config.yaml
n_layer: 8
d_model: 256
head_dim: 128
norm_place: "pre"
norm_eps: 1e-06
positions: "rope"
rope_base: 10000.0
bias: "none"
tie_embeddings: true
beta2: 0.95
warmup_steps: 557
decay_fraction: 1.0
doc_mask: true
train_tokens: 187200000
Each number is 128 + 24 x the weight over its row's rms, rounded and kept within 0 to 255. Layers, rows and columns count from 0. Numbers have three digits each. The size before them is the row's rms in percent of the matrix's.

# k: layer 3 attention key, 256x256, rms 0.0523, rows 188-240, columns 0-127
# q: layer 3 attention query, 256x256, rms 0.053, rows 189-240, columns 0-127
k188 096:110105154110167124160097150097145132107100135129097120127098123131112165140127128111105106117106149117172091141144104119147135143113143148150108149147118131125098175167120105102107118144152117134129145147090137148136187143135102121119127077140167069118104153095130121139133121149172145113150091108135106120133132128138096133134125107113136147126105108117096086105090117109171114137132
q189 086:134141120072131112174154116131157118143138121153157095124121151131117149107117123131135126086104125129132078151108183116105094168089134104115155141109114142163144154154144144096094123125142120115105161161142110119171088139121081113128118161155121123122153128141130076134156071164141144099132085088162157101157101120195150143109088099136135159141090071112130120124126133103127152089092
k189 081:093142138136149152128101159109088124099083185120098145094134131111092191132161137117091162175089126129175105143100131114112097122153103098110118128126116110133130150183118139111124105131159115105144116151121128125106173134140111172132089096122139099071091164094117131115124142113187113157156118108138129096128105162128134138109127123105165119135124170108147096142130169090169134156139
q190 085:130113188121125126158094148077152142134145105086112107133094141117119078175131130147126123107088112123168086135149127151153150146129133090138144154103155141169101123100123126111126142159117145077136133118161117105125204143153136114094099165135130132121157150105106161115127159123132129131117166123155111112112150154104112108133143112137181123143147146167172104142147102099138109095155
k190 089:120098155137144074122133166112146157114113138096138148156104141130140101122074111111162166153102143121161123092136133132093126147073127163155136130096148167124162117141131119127126147165151099097106120147151099102123092144128120142133128140168130080099124128133138124154129152138136062165134113130138143120138127112160165097119106146158148156167122122107152118084091156184094090104169
q191 102:154134158145089114151137154101122129117152129125130145078125145119129150130123125137113161140117164160171142118137115127125100152111105073086125121142111138138146120159107144104118101127146093110178139124131114164158116127119112120103098140119129100121059111141137144153184118120228121185148096129123126127127122110127117142096120119084128125134110112133113132117081128147144118127139
k191 093:095116147134163135192145170085105133177120106155105133117135101134111116122123108139114169146104145123152127135122110120155087160142147130134120092104116128120131158095147108078132140087113147115117181166151111117113109122177129164101119156160156113107126157127109130167088144163122119134205101129161104122136162142155114141097089116122179171157123128092124115128128128114105147158141
q192 102:135095153122108072117089145086140134087088137072127079146088153111084173135106125108138131120064157115158097119142121118166110159116124101134141136135140168169116138114146077080061134135147159135160148141137122130142156104147132109127122166151142075119129112111141138126139150129151146112138098114149111131158147122178095159116108147118165149153109128083127115140100127132134070167126
k192 118:121130176164124141149124153093129104118129143133119105139105124136139119140100112111129170116082127150157090123121137119125087138097153140098115115126152145112084146162169094083118129116163108101138122132145097150163107124148115153114148136143155066129138150095122126118132108134183118158179082124108127109135141153142119152122099156121172162154158133112116071123122164118100112130162
q193 093:065117151152100122159131146111125128124116199119143125068126158127096157133108138175122140151110099127143103148155124137151130156121129088148145100120130147144119175165133115081136114120135120116102153174117115170159145163141135165104087147138122127134127139123118115138190107132179136129141107127175088115096121140156122116085145104139144172166118113100146121097115133136133127142130
k193 088:131151147172147124139146167045131116140130131145115144061172152126100139116140100118107169125075131160170145135103108095127096159105131098112130125155117112149119101125141101126118143097133108114133166119169112157116089093167168100093101125127154111097165137138144150121149160156127138148180104135149088115111136149117112156147125130091147159152123144133127106164117168099093120124125
q194 089:108192097096149130136140154118153138109084155129150115081131121122119132134105122129138136140143183136112102129138124166138119155122117151096130128128155106139098118166090124111135063119139136115121156141131122180112104176155115126076093090107101098169146101104150130152185088157138100140103065134160105114085114107115112136113136084134117101147110145067139158140106125139145135129085
k194 079:132074161124129106179142129117131077124145130145133138109115136145108116097087122145125129150079140130170158138126118122151088126132150099131141104139074146111131162108142081105131142098102138139090145133103158093138149107130145133160114184153143116113116162149137132123121132160130154088146146095132147147141185162134157102162121154056153144122162087134117101104109099081179098164147
q195 090:157180135105123116117123126116096126128085101133113096153096114118143150133098085117132159119118186150170113131099131142146136127115118114142096099134103109119123111173135145107160114098151115148102165123127186098099132122123140086149115107128114116178149159130120083155149134108160118065158093103115170152161155088156153197137130125098121122160099144084162122145085117128159145154124
k195 077:086142157113130173142098128153145082139102151111119138143160123100134165115146153180135100137096133159089142115106116143083111095131099123127116143082163096104129168122121100114108128107088140150144118126134092115124174156148137132150153101100192103117130117094092154130139086163126157155134130130138138113140130133086075129166127151117198133122109134121131109129150149172098178124117
q196 095:155118105102134113122121081163107088109098116145108172148152130117147160098108146179152110122167138123101105135115112121159120162129140132098106127150125111122128105124089157148147164112148120175112089083130190110122092104131127088147109134123114160120154127114142147099144116113122114122087178162127156105117143094139186130162120133098086117114169122135130115117152148123118091109108
k196 090:118109092113135134096113109154124139120141147103107121125147129129110119114146127109164111104180115148094141154147169108096174100146118118129144110084157100116120139160111131160152144144142156138141104078092138078153133156103130120143152094152118179140144076158094113103138109138084104106081153115130156143148142132138162095132156101147120084099106117156128148119157104157146194127108
q197 091:141073120090156160172101091119111143152108150120105171116118141109099138159138128135131155156161101168168142121115144098122118118138112083161143189195125113117129107127160161097136143126164142133079142129135104140135165146108119133150154122169099133158138170121120069138121117106125199123162138106102155131130167154132131137134154115145149171143092101136163136166146130113127158165127
k197 078:102147143136121108130124157136162130120130122118133091128156134155142152121107106160091146132104129154102143108134160124139156121131180104133122106105155100149067114115126091128117125140087134179155129100144132097126124154144129151122124117094194079145111083103142183090168133071175146128082112159120132125128135127042122128157134166144131087096126148114156139126093154127084081106130
q198 082:114119149104129105110099128123145094115126129131132127119110145115186139085169156109129152139159164122145105130152133155177178095126129099100123095132120112165103122176123160152193122163104140123153112159144150087091163141150099129101103112159174159151159098126112144117164092110149164125118154080118079126127120109090132088135125085158133137135111087142135160111142072115153147146126
k198 077:151132092106125139131165124158113151117100112105163144144181155102118114123127126111166143133117113157101151136127126123090109160135120131125141128159111139114159115087141167157119118133123132107134142131159136097108102138099188120102101142156053137149137138183129164135150135136073128164134142130140141117097130157117141120161157144124129124105160130129138147101151106104081112114136
q199 084:106155127145117138109142073126100116080109088140092117143104116113145155131117125143135092138168164109113115119124123179110182133131127133096127161105103148138139084136111128154164141135110111173109086117140168112086079156115147110165095089096149124158120131150122106149139156081125108105099137129115154171124123109095128139132101097072079095112145118185160103154140130117137182146098
k199 079:162118128102167161138092093170109158141113125065107146167140119115105116120134169158165107119130149133123140129108096136115138085127089145144130173125095088125166149101100131159174091133110127138152119096092113125133152133156116144110150096127096137136113095136135117118164093149111114108086169131169118128114165113141112112115157139114127118113132130122094153113105067121176162118104
q200 132:125122169168119124153123141064134142121120147134108096121099155122110142172118147120108149119085145103160097116138094129155091140111122125114143147127136148125111177142156107085088092123132097113119159145129106133158135122158154149143088115156118108121093116093136135129121148164168135156173076106141122135131134149161136153119079126101147156168109106109104087121110130106144136146124
k200 147:121113176146152132179110176072146118136111137131115123113118137136107146121127124134124184123074155148181094126126094118135087141133126105133127139133143135149110147162165111097096103148122106123144155158141096144148117137161136136125120113135159087098118145112116123139150116144184125134192082122150105103128133128159114150112108159106167143152135115110106083152114143113113114138139
q201 082:144101168141139156151140126112153108136120169127177132171148120134085137138114142140057142120130143154134180092135123106122108129118118098146134161068113106109140160162166141078124168104121080143103169149157107141082097126147147158116124139132134084179104096139132113138134140127144127117128101101140148135157124128124108112123155118087113165085091107129095141152136130126134140145119
k201 081:137114121145121130116108131097119143141077127170084131116156105142177175105162132146091108122116099137111128125097143116124085156151110070126098130161149138110171113140108144143138128101123138171145113124168143152069144183141143090111121131105126147113153140144129150120136113154147126071122118140101156156122146131077123146158132173156106132135143079179087128140181137135126100113113
q202 123:131118113074120133089108097166115117124149125125131151139142140147147138117162166126154107134189104135094162121127147133123163117128137149143122160159124120107125106100103142183171192118144153138131084101136151106106146129098124090120136125142130160143163135144125127122123133107095165119107164149088140125132115112083156120149164112174119106113118128136156175143109120138113131136090
k202 105:160138091127122136104129092193122133103146104091142096184129101129151097149100132147148101126151108127065120140142154142092192107095158143112130135128115128113125115123139095185143110128088145135136107100100156101105103115110153132131168163131117162138145091161128134089142104111095137125045177149109126134139106119087130109138148135112117089108155159109110145104134122116125126103123
q203 126:115112157158130096163100143070134123105120142115133095115111138116117140173104112109140152128081155107161082124129115122129097167131122123120138146126134128161078143147139113086090093125152148104129143158126097125184177134129114131121119129134130089122112153085124141157161157165174112143158093112130121127117123145161104163113114164136167152166132148096121080105089134109137129148146
k203 159:140124190136152117166120164084128106136118116122136121123120130123095109144095108127116175127074166124190097111132109123124090119098135119135139116117131125143100145136172090092102121141107097107113161156135104145159113115162147156116124127142167059131129120101132124130127121144172130147171082139151109111123122143156116133120087153113140158152149120105142094133094158118104109116152
q204 093:128103108144113116134162128103138121152114139168120099099145197134105160169130143113105118141088131128177105157093085141130098118122142113145146128108124173130131127099153090088093107125102134147115124132113110139147072094125134150118100123168134137123115149140142178109153122149167119177137102118138141142148117111176134136075091135093145182145122122137078137118130172088140126126148
k204 104:118156177166147147162113170086113139124093131128084109097130112102082140108155110127147152122103158112158093118107127109146088145125118118107115126162102138143098129188133155130133107145148108131129143173134139135142109098157116152125097097128142115098117151111126100122130152136172149172196108147156064099105139138158129152105132114137149142121150142103105104152126106082128138139120
q205 094:111124144111158150109162131151137147136146162139129122121121158126092124130076148158106141116158101160135140138181133183099129104100082064120147110149080121161158108109158134095184152130122154094103129140168140167083139143157130115090146138154152134126131149138151123117085166171102103135136123127176141164118111126133100151138159116110114115119125114133091161122141122124120087119146
k205 081:121126122176110117061148146143088136130135107164112119097125144174168158104160146105108099142128094077106122134142127099173138133136084108148125117141177143123147123149117156118103127115147107141132101130142100148092145112140121103132130162116133124098087172115107143110171131105100127099139162137077134122122128116100142123145119108159094130128151124153131142154159097157112105145146
q206 091:124122141112107096161090143085110100091125135110109173138114130145091165129131144147150152123113156144158096116143127125149138125153118122096149158125173171094094167164132115094110125101145120095159128124147135114105127130111146109116135140136155111144136119128173125142167150106175167135140134110103145168148149121142091173148115080097120135164074141114135089130128164116119124168117
k206 115:138116186166198118171110153101144131118107108127134088156119127134115139144093126128124165129079141105176100100110107114151113128105147109116128118092149140152129128119175095110104125110135112116130170151129115121144114116187127172109117108177177081152130128105116144129143129167157107143156073154141117093111119141131113137124113168121124142145157129097132093116115121097130107136129
q207 109:114128158181117143146141149078113154121119147149142120092114153132108136139057103155109159140113158099167102113136104148122107141124121140175108115139160135116110154143160114099111098116130097136092155159153109174142095138155117126114101118124117088129112136097152095151109117152161107137166083125151159142123133113173114135117088141083138133141102103102117125113116136129119128141145
k207 086:132152123119130123137144142095151109142122147175120149063159125146129153132191148144080139111085123142134139114109079089165079151157131092148106126141115119155130154124108127110117131111119152132157131133164114148129188156147131099109124096085134126084123130117110135122148134131154133087161090091143100134116146154091115117139128150125132162141132086147078106168156170117138133124110
q208 083:137121149133110125117133104100123101094201119120162114126136139151125169110163099146121117131160123133148158131154126166095172147118101130114163152125113133180109121119163089163176157116108105137135113104118129109123101099082124135140091094106171105154141166137128103153138123120148140105133153105127138127134131119149134137115155118103134134148111134120143146140072132153111179183113
k208 079:135152127130117158103111077146126121142107159100094143138148141079156110134121130173150154124136137125078150102075095141100137117146157151144111151166086106141171145113115148146119112124145111135158168110158113161136071130120146133079150135098087162163153117144128146079113117152106115167149117154155152125103132150100115131156085190142111161138163159106102149133156115102118169083116
q209 088:158149103141126148122170119164056117104129100156096149140156118159161143132163126137140117142142171144105147139076154123113111144099128111072127122098147089101153131147121165127148099103137135136130170088140174120123104118106128104123140139126137136129090124161142148130122155131158089121127114144098139193162111135101137164128098110128072101128147123154126114116149151161152121118131
k209 076:105151146116169168167102145166113148142108074092160114135128111088118173138121100150147109149159114108137085115128072143156138142147107112117131161090157144149170110111136142123123148127084151127154101126095149126133130117157115170151151132131145156123089127116065094124137121110095155097132167136149126095157136149130086156106164119134125137120137136118133137159130051160154154110100
q210 084:139101136115105144143112128141165121147157146130159152123140107143136095140165136078126148143136037128142111111106155110130116115111123164149139139118130153169144093112139140132135165125151107077127100097121136097130127138116104098105147103125130142175148148121075143141122112125107216144143149122123144109132113157167129136172108106144126160124136120181135165146119114150090154104127
k210 083:165149084108107134116132118161120137170125219117087187170153117119119102099137128104122110152138116117097127122141152109092150132134152148124158129140074136121088103097095141130115146142133135143116101118109158123093129117083126125109122123139096153091104131165102097103123106101143107138078132122102118129071122088126177102145137126149116124141113148126142170093140140134134125154151
q211 088:132095126122148138145115121114106150128130116092166162103143126132117146153102126121137134165096151122132151145109153092095114117113127107148126160176135117102130112138170131151098120130145129165126162093122151163178178131083117148156161131176148151138124157148159111117166143127143156126154143115103141144153158150118113126107130143172108120162091124139174124149091152127100162138132
k211 075:126135163148106127149111122123167145152094097140126090145137087176134086141083135164120126114117104145149103126162145160129113088091138110132080134073115130093113096113133096127131145154067165100131100179160161125121114146139126116085146109121143091126137069133159117092104149090133155136135102146105144162120159090120110176086180147115148119164144130087103139153092103157132082109147
q212 077:136155118139109109116111118157126126131163151132125127116109137115122145116141109095135123148133140103121136113168151060191143162123145080144161160098120098142151128144109114166149182111112135134128109122096183118171139094147138143155090151146117126122101120132155177118088172110155104109117128134148090135154121145135099111133125132127133128116137131159125099075090101128104150116137
k212 073:112109137146161101130127126142171156074137099092153146157090115097132119146124101108137135131163158141114098161142141164120141090115131159114080133124108129106154140106123146120121120174138126138107134130131117116104115121085151147094153089126111108155172096141152084116133138146068085195121109130170165119129120135150079168114128139123133158104135090111165175132170083149113143113136
q213 081:085152140132160128094143136093119126162097114125155118114145113129132104095149158139159147157143170110104147082161076118091140119156113097181124131183142108156132142130162114106116142124131102109129168139115140148154133151131170166139157136088143131096087102129133166123113180123131109141128103117126090162136099109108103137095156118152169160118143125182118164128145135149094143163131
k213 073:141146141169097160153152116140125093109146108125118120142115147123152120159125124143082120114095162129126102153109120162158129159142133120056135123127140149132062136145121117099135085124102152146118125115167062189103151110109111131134117146147144148143128143152157142105128117091147174106125122143131140144128128146110145135123097149099161102160121131097106139161085132116122096126073
q214 082:107106092134097123108139150112139128142140101150127099117149178123144108118175142120129121169114106111151098172136112126126109098142117135152165128092154181147118094113136092167132134112121120133168103139130128139147098086129113158055127096148147122120133172104137125126099084136146094152119150122147145128133119093126159131137135100115174169153125126136103139137141123149130155157167
k214 072:134180145138173126102147082118166115115148176087129143097115114092080126093117100102124152132157165107103085123096125134144087116142118179067144145172101129148132110120107165133148164120171105126153138170099138093120114094130086137128097141115127133107139162124152140129126170132124115143169142140142093061092134134169117113102125089112131134132136114117086125109111109092115144156101
q215 081:137162129123137074103139130145079119111124164122112122091127113161100132153098080105107161108117133115154159101139139125096146122142149112120135106177108089143136124154137125152182120151114162138112107104127113126120090134079149098158122159111143138138143128134139098199137155094130119181185130165124146096139126125125117134158121151113094145077134130108142118118151109134162149128184
k215 074:144111104143140169105109154162132128095132097138157106111152172131144118141161098137141126140096105130103126138152153128145184093109135142171135090116172058119095136118153101115111130081084140138142106105150104164120165109164117112136128115119094129141121106082104156094123121152133143155123148130125130108116103138110132153094164137187134113108109116096125144144133127125092147118130
q216 081:083124117125124177098163094149130091110120118129148077133090179129127123137105158093143130122152112113131152150168112154124160139112098112178141091172112155145119135119144143124134109138112105111084122114135124120062078084149182131145105093139154140151186157121096103162105152108097129144138118138140121134124131173173169156135089127129140177124129130158116136143150110122099112137135
k216 071:129118127133155134112116116150114085115147131139097174118176152125096144120177112142120152106080160134119116143127164131114170122119148174113145123135159121161104117147123096142126115093081100131153124118144117133133144119124097129110107069106143139093090121120136151101143081091167135156123182114123112120116128111122113126117133109090119098115110152129104131118129094106126090152110
q217 096:167144108117147119140138127135139125108168100112134122130136140072104115118094111168124130118140066130130130117145131138079147172114099115166147164136116120128135103138148124110141184108157155103114133121097141151111063129106167129139094104132119136124143117140150150145117131122100081139079159129190186133150115149131120121139163134122107116118152138146177129131142128140127143156124
k217 075:109132152111087113095115131132109143108120142129103144102096140132133134101174128160163117138137157098129151119120161176104133078127117151094125090098131097151121152090084129139118110110127118120104105106099087126135131123102095123138176121097183156093138136102131117112070129115150093106127133155118158104169141096117140135129119138134130138129130133126139130141174112122158151106103
q218 092:100132141182143112119145146118091151111097114159106081133089114166110127136116087144116134130118155122116106133072098124135111131128123171150116098139133094175119121127122111112103130145142143149148184131122144123147110101126110113144074142095088108124137109092139136138112119146168081126116093136132128134106132116185130102104120157155096108119156106102132106090122101137143096142114
k218 079:140152095071104146134139129099154111158105119126139146079153130127146142117144126138104121133166121177136143161100095121159109141132137091149091148154143130132110185141125152157149138101118171144158150088120090140073139107156135114157134131093129156136149161133123116160135148133139173166151141092153160156144125157096096150158107074145141169122111130143126143162129165140098183137104
q219 088:139119106143084114129135174116154125100137128117150130110114109113165111123144135066159136146092128108092107146151111149145121121118123164153113086136107155168121128111139112147132120090165140144150156145125134166154142096149107150117140134117124139088131098138099098136117128130143137112108172153089101140143144095125126143096098090143179141149128175117120159083140076106144104150139
k219 072:105158137107164142123154103107110104134155122131143129050115105114100118101166161109157152142141092159149096136104117137121083112141116164089155138132130079120099117110143119126168169107112164162155095134125140090128107138113117132081128148103082146114178171130160111154133124145111143190135099120147148107112100163151134118085105086090138106101173132108121138134077160150121110149111
q220 083:104139128162150152139129096152124128111141106138125150115136124129136136162116162093159143188112077144130125105136178121143134158135170070129163156139120156155154104135132133145130132153125126133131103095098140160173172081104087133116133151178093134116135142169158117145173117135130103138140111126108134109173116157101140113096122100139150119141108147154164176110118136111071164135152
k220 079:115146156168151079127133129107149131134154104114155155105125102140120086130108085115134153102168149117134116115123083127098131117105124095157087140120099151122126096136120123137148193146107151109112099168093109123129069112122127119078120110101157137170137119123139097115096157084117087159151092157143110121109114126170133142119135160113140087137132155094150146123055121125131100137135
q221 085:146093128120119094106110102158124130175141140139121093172124146090058150122100131128072150130153098159112138138120101166099140142113123111119152119107141127164112089158131112130159140131108120133146152145096085127140067154100138104143109127123119110141113117148137121144129141144127113122109118126171187126110172163129151150139133135087171117142143141115116145118142142144190141152127
k221 079:142123141158118165131105173118143154082119132198100085140123129108146124089204120148086120120121133109116124107078111133132143100168115115126121112171114077181114133124075098128151093097176105128141129119125104148117122120128123169138135117111142114108116116120099122075136104151119138090106124161157131134154095133122116131124129137101106150103143136144109114136129119095156117119124
q222 085:129104125163112103108124131102144112105141105102139155071203127082150135108147159174160148153129127102079118100158115091168098108106147158123129114170124134086118172130128152153121090106143137118116153127083140128121151179117174148166105158101113136138158130146144160151176164115152137113159138146096084101168112103103095088121135159137105124149143114116108149123153097114119095167173
k222 075:107148076132114142128145134075065152139155090129113166128087165136133111160125108138105109145150107152152169154188141128123163123136151118152106134111137128134119122122176113136114132144077195138133133098162104154171128113148146138121142097120103154113124108143086074133118092164132124164120117134133134159117149140153141107124168129098121105154134151144166102148159150103128137070113
q223 080:102123169148204108130131136123127153111109163112133132108137155095095130119106128148154099120097129114128072125109095127133136143116146152201132149167104110148134118139116109101100134159128143145095101130145189130129143190147130148166145133139084129157097130113141112150105128142127143099118148112129118150104117138123115084097112108133148142119160166144164129112106135146158130140092
k223 072:163102133160093116125129133094112155137104089181113118092080119138110139111078131131085141103114153170140162111153164145149120130104084137094129155122142103124097124119105115145169154123104129164107144095143109150123122073145128104134155112136087087138154084162120120130159110114121099097122106128164124149138178128149124155130132111119120109110133103127148124160121135120128098118148
q224 082:152131138144102129156119144117135118128099158117121160129121117133124142156119120080078133105102167088081114122123140141143100100128144113138131095077142110145118121164122097108146080091088115115163139155144143095131121101109158121160155127161140108179137128141105128134152140069078124155136118100125134129164123102132132150146138143088112098139135118122160110118192115146146107086145
k224 073:098154119102159117142163113156152137108119096141119085115132115104115151138127148147136106153131099128190151145137148132152108125142092139086173087119114100082153123103135122159137126088138163132122063088146158151155141095172105110101094091127146091120118111089126089133152130167154132085109097144090096143166140132151122175137136118120107163137123124154122124135095123183101144130134
q225 086:089160143139133138125121165137087128107130143186124125149110101144158149129150099148131166145137148132132167145140120092173127145143124134106129104167133086108164092096108130109124122120145166111175121123138139123154108027107099123105082109128118151145147117094123147145127122130150137150118148152122115096138144129169176129141105109113141152151141128164132111162095126126101119120095
k225 073:135080158089140155104152108115121074137113115088076129137154144126096118116131112086126145118136145152094109147108132130125122150103164095188120114118145146137129119195136112127095149130113154134114148091090133113096129130141126104130124133138142177125132149140093143085110100134095151147149154124168132120117094155110092142155095090161121114124090121079142158120154111105115168153111
q226 088:096165146143151111136151166141175126185117157161102117106129129137101069130126091152107134134136113118145132136112154072111109100109117067079120104116105136121152132121077134131143096120091121162131105129115116140151080108129139132083108131115114124133139135135116166121113135131128108153156124112152130131134118118136101112157117139127140151100085143147148140134121127151100149088113
k226 075:152145086112118140119098147102140106120089145097141115141130159143098172098136138081132097141118105123123137123133104152156097106138100131159117142132137175167105143119140182141133140116111132126113102167136122121098158115119116129140102112108136138138107177125110157100118160159128137131149141125139137117115117136090171153136194085134126128151129123138120149160123113102116156104140
q227 088:122177136117130129109122163102104137162117131152126086132153095113134114122148113155119133108140196138154135143154101140120149089154129178206148127131107121112111114113140127155134134116107086117163150143137138150101148090160143120070103117087132143153106114097120129124153129107136147098118141134114140124101110129120122110110128117130150155107145100130133142133101114142102138145134
k227 077:137083148104140139135132082124133137101110130102143142132115158136154087095136187135119090120099107158077163110127098101120124115116138127105119147121121129118137145118116157140143156102108129159123157142119115100108156148126123096171139133125113132129176126114116165164122157131123121125123137105164138168130116123086140115134096124112146143127126109098099106125127141125113097098099
q228 082:149164086129131115123156161131139108095129104155181125121081143107129059111105069106146115128150173124149136118140119105126115188135058119109128082153107096162126123136116185113159178100122120098111112121148154161142142119144113080067157120141148123069158130107132157114102100127140096135143118147124105164114111104126120164156108121207123106104152144163118108088144117129155119111115
k228 074:104109133074080140115135116156121089126149170103147176121102129135117127133129132116131121163119159160138103152160143166083126130133129170176151128111122113121125161101143164108121146164130156113119137119078138074084128131102123162119143154110142120113093193124086158134108138103096117153144142114098163122092127138113126106139134114153148165117103103165131143144118114110100164131145
q229 092:142146132130148126142133121136061095136148123110095127155145125120141172117114152092076121095115130154111137111110139070121167148111150105138137136127135126145171122122131155122161125154151117139153164096107148127133165140158175148157122139069132148097079119161108116146142155075145128095121141125146141172137155172102103107092150132159104120100150150122118085172094134118159126130146
k229 075:141127111135142143108126145146114160138101086121161122157121093144123094136107177136166134106136120134125099127140127141150133156112065148128117141075119127090143140115144120115143125116073148175143104118126118147116120156157150159134168164146094110125130091091161095122147100129123139144113107155126138121118124114161102153156131125138131147126082116123171136139140106162160155148110
q230 081:151112130118146172099120099140146183143131101090160103130168170156106147145102147155101149142159116124142146117155118181143067123138122135131105129117178150102149143132146107101118142118124100134099143125117096148117132135135154162142101127124117090116079132142144149129106129123152121109143117108143184144120133114122141121134119106092145143118117163120109164156106139107122151124103
k230 078:136135156140099128144130147112113090133146165141088109091155134142112120128165131112104158084116108119121131104112106118140105127129120126093146132115128151147061104112118110147116095175168126144152154178179123180121087161113137114102126160135157160143137131133149123099132117140129139136145133142114105093120155137142139157126140175107135107140139086148110148109153129162179153148126
q231 085:128157150110101140119142126135127113139132174144136077118108147151047123131126122119107150125150134134134137141129108162148153110126119181184131113103098142103085148175149120113151131074145117143121154149133124146124123130131132096150097137093118105146109099144121146170138150128111166155126080104124165122126155122144117145122094112127142149119117118098091168147107147103157109129111
k231 084:118138116165131141166129117145147121135140102175107111112115128127146171144184127163083092155119140128088132128119082114110113134126129087121130115143128129134106130127158110176106093090115133155184141132146108155101140148138153110118154125104148149129113127108151108093181110157130137114131118128147155148114115121112137147136142162104166120121154117149091114151148137127088124148098
q232 086:122130124112125070111147155104124105146151137133151095136130128160116131161157129126121115171134115128132151126125123083148158147130087138139163147165135102077159144157147156129113165119136136143145158119126133136144117114136148132082109109151135168109145137133146141149130108105163145172131119138142102144127080095108100114090138109147122184147062083144136156121102138134112142174130
k232 078:174158157143150146150119084118089146097102126116150097128128143135113145106103081144150117123133096110127100157118105082095134079111162069081125124104142158153095128178132159162126122102090128127140150117123138120133094099156151133124138153158170161100142119125140108105093180133128128167125134123141157114120121146122189154130116137135161117116158119076088125121142126097086117138093
q233 090:124133145154127176125130125157109113112109122090113141139123110118104116159095101184146123138119120138144141120182166047105109156097101117149121172131124127083144182101111130117118123141111158115096138107145101136132129119128151113156128159078110141110129150143147142090065117149101138111128104127108177126106159137122120137167141171155092118172135139106145071164128144144113113121128
k233 075:125107104104130096076111130143116134150142141149090173189139176130162100129125139103089138100123113129146140110106111158114127089089163171138111141113135167126145176178143131102112135174147132145132139109144142150133161170140142149104182144170148137134100157178134114119113113134126129116125170104117125174157110111131111109116147130148143130141124151135124132107115133113147149104102
q234 092:165171141153106095124110172142147125169119073160139113153127143132084084149121114152116118147127124116154145171090089113089120153155083173114126072115117125130126153142130076158137126127100124156144171116098116159130090072114138133119138150156112156130147154146159131132154149108104101161101124151159128146121151142157151068088143113096125144114107140144147146098132105142133123106105
k234 076:108083135121107133099109097112133151134094149149115091086129148076128145077165091124155102143118090090136190136157143147142118112143142170147112154122152117150134107145129163153150096131146112118138103124108106098096112123108071142125115117111153149104150154121115122130068157142116126148118134099138153168132151101093134150132102150138125177102110122119097098150086124167100142117112
q235 088:106136108182160137118111088145109154128151104150132109117126146128118144151135159127087149122156098135143089117101114131190117179104131149133171149100119142165113092100181127094100135126136170128144154126150107136208142147107121135152104110120089131111124144143088141108106116143145123167140151103128156104103145108161119110115146136134138113117173103100108148137101094092124142146119
k235 079:163158114143028116149142146088107143121104133137102109101125128138101100160171136121134133149150166140098116153094066071112109100125126108131116124167110116124114149123132149152131076144142115137143127121135111166078079136127136135126142138092118157145165130114129082122162149141139132116139121187157138154151107141119134128148127123143144143132100150115147151142137177124098175122152
q236 087:157111095129132176141093107102167145172120123140133102141159125095108109106139167158157152149145103134153112114171109108148089098158101110149114168165122112093110117111139143126155179091110098125105149156138107131106143157106128141175115122112139122111114132136116122135125178116132166091173141091113116121118129105136109109118148100132166157134088090151133112143096087118121175139160
k236 073:085104112143102140144142147131143148107130103130130149147109109119152125151155135125079110103110160156100141075127187124127157147162163123124098133131102121119098151107126114097098096175149105131104129155178124136133159170117124156094135090107141093139137129099144141127141140117191134121077095163127163142081147153089149113124134160146140117125125097125113164103152162106130074080123
q237 088:150152109114152144136150100118092117120100121132127138097093147099079127117116089116129112139139131135107165129113136135149123082116100098120119116122116130134100152157104161126141174096124119161091137121083150160121099135153147095139105147127133093134125109105205142143127129131127069111113105114171097162112109105115135180129173154131066103108136124153142120114114163155133089112111
k237 082:133121132147121116140099098159179129133166125129142094087119117146159177138106118150152091111135169126138130134152134185093142163159110088162124139101160113115131152137150134112098122122117123118169140111099123102141143133084077138164131126115149110115143138132102125135149122129113159094100114114112155076137149128108094135166115093164166162132106086164089137176169115157162161138116
q238 087:122106116128117145157128113141140104158128182155139123082116141128142095138133185156104147152124102170135120113139120136186107091142142069109107142193113098189127147136120122098138127106098125143101117118157111146138093136103109152154126132119149145117124089135148111144115143140133110123099113113151119147126126134155148114138123131103180140148078107134131146133188078144138146150173
k238 075:123127116121136137106126178145123126119109064138097115116141146102156184122141109152130131105109090102129136126118117101152143152147140140117110133145102126098162151139131144124145126129159102161133135138122116128109154109104124117156101134097115133139141151139095143107212095120143143153143129138117152087084135147107149100140114111129134135077102142106142148135070135096105110137103
q239 085:083158138123115135135112137144128116130120122132088139142118110144108108133130117175133132128146120153116124123125139081128093166120136136109148095103155125153121123151118125110154101150140137159070146094132135127135131137165147126142146139082139121131178136099113148127140137155138092092089146096139132109120148129139119108129145142104130136125164132112142094180135094159122146088115
k239 076:148067074147137117114110129119115132181106158090084172168142151099165110114117131101145108091106082107122163139096151138136127118103152142189102171124133130139153145136103133145147151144152143115157143094141129143106139122117146122168110130129081113138128145191142146127115089132113125109102157122161136149127152156093122116168155087152100127120102138162131136125133142173117137120111
q240 088:131147118104111103100135139134112063094163148124132142079090163162141123114134132085119142095141123111115120145147093164121136121108146124118095082164122171142108144107121103144125133123077092127147088105133112088132125154133103121082118092139146093114130115088108121118137125115129134147155175185116113149110133091111176128157128109100113082089134142092096115091132149109149120111129
k240 074:140128140122099125119141085104113140133156137156153097070127139166115112127104143118140150133117157164140137134146136093084180164145076117135155133106116082126105145141147130132113100124127135137151150098102161149127096098121091123154139189143117181121124182119150179106165112162141143159125087105072100127095151100175089142128117139133123151130088123118140144192114131068143109193159